Each number is 128 + 24 x the weight over its row's rms, rounded and kept within 0 to 255. Layers, rows and columns count from 0. The size above them is the row's rms in percent of the matrix's.

# layer 5 MLP down, 64x384, rms 0.0951, rows 0-63, columns 144-191
size [107  95  87 102 102 104  99 101  98 103 103  98 103 101 101  97 100  94  94  96  99 100 102 101 102 104  98  98 100 100 100 100  96  99  98 107 100 102 101 102  99  94 110 101 107 101  93  99  91 111  96  97 101 101 104 101 102  98  94 101 104 102  97  96]
[[147 138 122 132 170 158  81  92 114 177 154 149 113 119 151 154 131 130 123 154 170 124 161  98 135 124 165 101 143 159 127 165  91 149 146 117 112 176  85 139 149  95 129 182 119 139 102 133]
 [121 124 123 139 124 145 101 176 176  95  72 138 136 120 119 116 123 118 175 113 145 136 137 120 109 108 150 116 140 130 110 123 103 173 135 126 150 121 139 164 151 107 133 124 131 105 146 164]
 [101 134 159 117 113  51  96  93 124 126  90  95  87 174  94 172 113 151 138 150 130 142 130 124 183 148 125 130 109 191 120 142 115 157 160 106 104 179 119 146 118 100 121 108 120 103 107 136]
 [144 174 107 115 104 137 145 142 153 136 123 137 151 108  98  84 158 117 100 114 116 150 120 146 100 138 109 102 147 124 159 131 101 180 140 161 125 104  99 134 153  60 102 123 118 135 140  85]
 [123 156 139 105 118 145 185  86 127 143 142 133  92 135 115 139 123 148 145 139 123 116 116 107 141 117 149 137 169 136  98 164 115 121 167 124 141 137  79 142 121 233 149 138 102 129 146  91]
 [130  86  98 115 114 132 141 125 152  81 106  93 154  62 114 154 128 125 142 120 124 119 122 105 197  93 131 130 126 116 130  96 173 121 149  99 106 118 105 164 150 128 106 136 143 141  85 132]
 [ 90 139 104 115 142  96 150 155  92 105  89 127 157 142 139 126 147 161 152 141  55 167 169 116 119 105 163 153  84 166 109 115 160 144 161 126 104  98 142 168 135 107  96 110 165 164 142 179]
 [ 86 152 145 123  93 103 111 137  87 142 133  99 152 193 117 140 158 100 131 140 148 100 138 130 120 129  92 138 146  94 163 132 127 109 139 165 108 163  91 133 155 111 123 159 110 129 118 131]
 [132 147 121  91 116 137  89  99  97 165 132 147 161 115 135 102 139 136 101 111 154 104 117 108 125 139  94 134 115 132 110 111 106 139 102 144 131  84  61 129 133 112 132 141 148 134 138 118]
 [ 71 121 131 120 135 113 130 142 103 135  91 102 186 106 103 152 150  99 115 180 136  76 153 117 143 105 109 128 135 116 136  99 139 102  97 163  70 128 116 103 195 122 131 121  87  98  97 129]
 [128  81 107 135 103 157 109 134 196 118  86 136 148 107 112 137 198 156 141 146 146 142  96 131 148 131 124 144 118 139 160 138 167 135 117  97 128 152  99 122 141 141 113 137 126 120 150 103]
 [133 157 168 117  87  72 123 142 133 122 159 116 166 170 148 144  83 125 138  79 141 149 107 150 101 135 123 123  81 110 162 165 159 145 151  96 147 156 137 129 119 159 124 103 121 147 115 101]
 [106 109 115 139 127 147  97  81 113  93 153  82 113 125 134 124 158 136 156 116 159 104  76 113 134 137 137 116 138 124 169 137 118 105 133 149  96 159 129  99 114  73 122 151 102 112 111 145]
 [144 161  82 125 156 136 120 112 107 149 158 110 132 131 122 130 107  91  81 164 112 120 121 128 111 148  98 135  77 116 138  88 126 136  83  94 121 116 119 172 141 117 128 147 163 142 106 142]
 [ 89 109 122 132 114 112 108 105 143 166 116 134 132 113  80 156 103 109 119 132 129 156 133 101 165 152 131 111 115  92 134 132  85 156 128 103 129 145 112 106 169 140 160 156 156 170 109 136]
 [111 123 105 146 131 155 130 105 127 115 136 125 139 136 110 196 152 105 151 157 124 132 167 108 118 142 144 150 100 152 156 118 171 111 112 101 129 163 122 180 101 131 124 129 157 145 153  95]
 [ 94 113 126 130  62 100 144 129 144 122 118 149 148 146 106 149 109 138 121 106 105 145 145  89 106 107 112 127 145 115 117 141 139  88  97 115 148 134 120 128  75 100 133  74  98 146  86  86]
 [114 151 121 121 156 154 189 124 136 155 132 157  99 113  95 123 179 128 111 169  96 160 133 153 126  98  95  95 166 162 158 128 140 154 132 142 147  98 130 104 117 161 123 128 126  94 163 101]
 [138 129 123 116  85 110 151 136 126  97 125 103 107 131 110 159 151  94 114 130 172 119 126 121 137 118  98 104 161 177 124 124 134 126 100 151 108 126  90  94 133 107 154 142 180 141 115 160]
 [ 77 116 118 164 131 116 148 109  94  85 124 132 134  96 120 109 171 142 153 111 106 194 158 128 133  87 139 119 115 115 106 102  79 112 141 118 143 167 117 114 108  94 159 121  88 130 138 121]
 [135  78 165 132 124 103 126 126  84 126 138 149 156 126 113 140  93 100 107 149 129 132 169  73 113 113 145 109 112 131 103 149 104  93  90 119  74 128 119 135  96  90 142 125 130 123  94 128]
 [138 139 149 123 133 126 137 151 134 121 122 140 109 133 135 115 114 144 135 117 147 120 152 133 143 131 122 114 114 103 175 145  60 158 148 159 121 150  99 107 112 113 116 132 159  82 100 111]
 [114 164 149 133 121 104 113 114 165  78 153 129 119 128 128 153 117 120  99 133 119 127 131 126 165 113 145 120  85 128 107 178 119 143 102 137  76 130 153 100 146  57 130 145 145 131 103 143]
 [155 190 133 123 133 143  92  94  89 141 130 111 125 128 124 150  84 140 150 163 161 100 195 116 138 141 141 118  82 115 133 156  96 121 160 132 111 166 159  41 114  85 150 163 152  99 113 111]
 [149 143 108 100 145  94  79 158 174 124 132 113 113 135 116 121 135 147 114 128 176 107 110 165 120 110 122 110 189 104 115 131 129  92 136 143 164 126 137 170 160 150  93 130  73 134 130 143]
 [ 97 151 138 144 167  77 137 118 110 133 170 126 121  83  92 154  87 122 136 155 124 129 106 119 155 176 128 127 128 112 152 130 119 111 152 151 134 132 164  79 105 121 133 162 130  95 178 131]
 [100  81 130 124 132 120 219 120 153 140  99  92 147 112  88 119  93 142 138 121 135 149 186 125  99  90 137 113 128 141  73 131 115  94 127 120 126 140 129 110 115 164  92 124 152  74 124 147]
 [107 110 134 124 126 100  89 132 100 110 156 189 137 113 123 107  90 139 131  69 123 136  96 172 146 144  88 138 118 121 113 112 146  90 112 135 127 147  91 117  81 124 129 100 152 145 119 117]
 [154 129 122 114 151 132  87 159 121 141 111 103 103 146 103 110 128 120 117 133 138  58  86 101 157 122 147 159 114 121 151 156 149 102 105 163 142 135 122 176 157  91 138 109 104 138  98 106]
 [140 128 104 146 121 130 173 122  98 120 134 117  85 147 188 184 155 113 141  74 150 132 147 132 135 115 125 145 121 183 120 169 110 144 134 167 162 131 120 123  58 118 152 161 176 121 124 134]
 [148 110 109 138 127 150 135 102 125 142 118  99  91 104 152 149 120 141  87 146 111 129 120 124 157  99 137 133 124 131 133 172 150 113  89 113 110 134 138 110  84 151 100 128 119 123 153 138]
 [119  80 159 136 132  91 179 114  88 117 138 170 102 133  86 161 197 149 133 153 121 105 153 123  87 155 143 130 124  98 138 103 122 116 158 149 129 165 126 153 140  56 171 190 144 143 135 120]
 [117 133 131  89 150 129 141 117 124 153 117 140 121 142 149  71 162 156 158 114 131  78  84 159 166 132 128  92 161 111 135 132 155 131  92 161 126  96 130 102 141 103  64 119 143 129 142 154]
 [122 156 165 111 123  75 131 124 162 118 148 122 100  85 120 141 165 150 129 138 133 156  82 113 104 136 156 100 173  62 119 108 123 116  92  86 103 152 130 106  99 123 126  91 119 111 108 129]
 [122 101 125 126 100 122 151 130 148 128 149 154 141 113 151 162 107 108 124 101 111  85 180  87 142 122 143 127 134 138 101 130 141 112 115 148 108  97 105 120  86 123 161 138 150 137 135 115]
 [100 133 149 129  91 144 147 136 152 153 116 112 180 131 122 162  90 140 134 101 154 109 142 101 134 120 137 138  85 121  99 125 149 156 117 152 130 112 129 140 127 101  86 137 168 177  96 132]
 [137  95 130 143 146 140 127 122 116 155 150 116 135 140 115  76 142 101 180 105 151 116 163 118 103 125  93 116 134 130 135 120 119 143 102 166 138 110 113 110 112 115 150 119  86 123 126 137]
 [124 122 160 106 127 175 126 110 139 131 107 114 140 127 139  95 111 159 164 159 109  88 105 127  78 142  99 124 118  98 116 108 109 110 107 113 128  99 120 140 166 143 133  76 135 133  91 137]
 [116 110 100 117 151 104 150 116 141 133 148 100 104 132 130 107 152 116 137 107 125 125  97 149  87 144  66 105 125 102 111 125 107 140 157 122 106 153  96 107 139  79 131 144  84 142 155 171]
 [142 177  98 152 103 159 130 178 153  78 147 144 192 159 141  98 151 121 109 128 104 177 201 133 166 148 133 117 135 155 114  94 127 136 133 104 100 106 138 179 138 140 160 124 155 141 152 134]
 [109 161 119 143 118 104  94  96 101 176 112 128 145 133 131 149 200 147 105 119 125 161 116 136 107 151 103 131 153 115 105 113 103 123 142 108 137 132 105 107 147 134 116 148 179 116 159 123]
 [130 161 141 124 133  68 164 139 147 170  92  95 132 136 105 116 116 145 139 143 124 122 190 158 184 157 108 103 181 120 112 125  69 125 136 149 142 101 166 122 119  99 102 115 151 124 106 123]
 [122 169 138 136 140  99 185 128  89 110  95 118 110 108 155 168 143 158  88 122 104 136 188 159 124 150 143 131 148 122 130 146 104 122 136 121 147 144 154 147 189 125 133 158 136 121 116 120]
 [134 123 143  90 152 119 118 124 118 127 145 148 171 152 149  56 120 140 136 156 125 103 154 146  69 158 104 130 115 133 109 110 105 127 123 105 149  99  73 117 113 104 102 135 128 136 169 110]
 [127 164 139 130 161  84 138  97 130  84 142 149  99 139 117  72 103 101 104 124 107 110 148 157 143 130 114 131 152 125 132 115 106 161  97  98 127  75 118 134 117 116 113  80 128 122  95 109]
 [124  81 127 167 122 165 147 151 157 123 131 125 122  79  65 108  92 134 140 106 139 139 107 114 109 119 151 100 108 125 151 112 128 196 128 169 106 136 117 145 139 163 133 133  93 133  97 114]
 [113 132  85 171 126 115  83 144 149 169  96 132 161 117 126 148 159 151 154 109 132 134  94  84 121 125 131 114 113 115 175 100 157 138 130 116 143 122 117  92 142 128 146 117 133  90 117 120]
 [146 111 156 118 142 134 140 151 147 138 127 182 139 117 175  80 117 119 140 134 179 151 105 151 109 130 138  76 163 106 167 100 104 120 134 141  98 142  96 145 168 143  86 113 142 122 117 110]
 [115 116 108 134 141 145 175 115 117 130  97  97 125 153 146  82 153 130 149 136 124 138 104 135 148 137 106 166 147 133 128  93 152  96 150 143 122 120 172 166 108 167 136 148 136 138 114 183]
 [162 169 119 119 182 131 119 135 120 135 170 150 101 111 189 131 103 162 110 135 139  95  86 112 151 108 154 165 139 118 136 114 127 138 136 100 133 131 159  85 121 115 102 133 156 135 170 117]
 [ 92  88 112 104 108 123 150 154 172 116 114 140 140  99  83 114 118 166 102 142 172 149 120 132 121 163 132 153 145 122 102  92 133 133 100 119 145 155 136 126 104 150  92 119 160 133 155 135]
 [144 122  83 121 107 112 111 139 129 113 130 103 105 110 157 104 120 127 145 110 167 143 109 152 170 165 145 129 132  71 100 148 135 123 143 165 135 155 149 123 180 124 150 129 153 128 133 117]
 [155 130 123 119 160 126 112 120 176 177  82 133 121  82 101 163 141 155 135 110 172 115 155 114 137  86 164 116 120 130 148 163 132 155 137 126 131 151 121 145 112 130 104 170 165 135 140  96]
 [106 125 121 134 121  81 115  82  99 119 138 114 166 123 100 119 157 141 101  90  79 128  95 110 119 136  93 116 116  85 123  70 116 141 126  94 137 127 119 101 145 169 114 130 144 162 119  99]
 [112 186 114 118  91 161 110 101 135 124 134 131  68 123 170 120 126 163 130 106  88 157 137 138 115 142 110 144 136 134 124 116 163 146  81 122 140 105 140  71 121 137 133 131 140  84 121 112]
 [106  81 129 139 113  88 168 132 154 127 129 118 139 123 140 148  84 122 120 135 137 105 159 147 129 135 152 133  88 141 178 122 147 113  95 118 135 165 130  98 108 175 123 161 108  92 107 121]
 [ 75 157 142 141 142  97 172 100  82 132 149  83 176 150 109 135 124 128 106 105  85  97 125 159 162 109  78 139 124 126 117 137 115 146 149 132 179  91 109 192 129 138  87 138 111 114 129 177]
 [148 130 150  83 134 155 129 141 124 121 155 109 169 151 125  91 126 120  91 143 136 134 125 134 131 139 124 108 176 128 162  72 138 168 143 101 100 122 134 113 141 141 124 129 130 146 122 148]
 [175  91 119 148 136 124 149 145 133 114 108 119 127 128 199 134 106 183 140 121 115 133 132 132 135 146 137 112 159 128 128 115 145 144  98 109 156  94 129 107 133 127 114 111 214 143  80 129]
 [109 102 126 120  85 148 120 118 114 147 100 121  67 136 137 138 170 104 158 140  98 129 104 157  90 139 151 108 141 160 183 132 105 140 114 123 117 119 132 129 130 118 116  95 154 120 143 135]
 [113 114 121 150 126 156 121 124 102 152 114 121 137 140 101 141 170 140 116 116 151 142 150 180 133 137 133 123 118 137 113 109 119 153 124 132 123 134 143  67 139 125 106 142 163 105 119 122]
 [102 141 115  93 118 150  97 139 141  83 134 118  92 143 126 103 102  90 108 128 148 111  87 146 109 105 104 135 104 125 110  83 136 153 122 130 113 109 112  72 107 164 138 107  96 154 115 121]
 [136 171 124 129 166 139 144 150 118  76 117 139 121 133 183 119 131 164 144  87 100  80 148 132 163 116 163 151 102 116 137 101 154 116 130 135 151 103  87 155 127 138 111 116 114  98  72 103]
 [138 147 166 142 150 129  78 114  77 148 140 151 109 174 139 135 146 110 159 116 164 114 141 124 151 121 141 159  87 149 127 140 159 102 166 161 124 146  99 139 112 131 136 130  58 132 164 104]]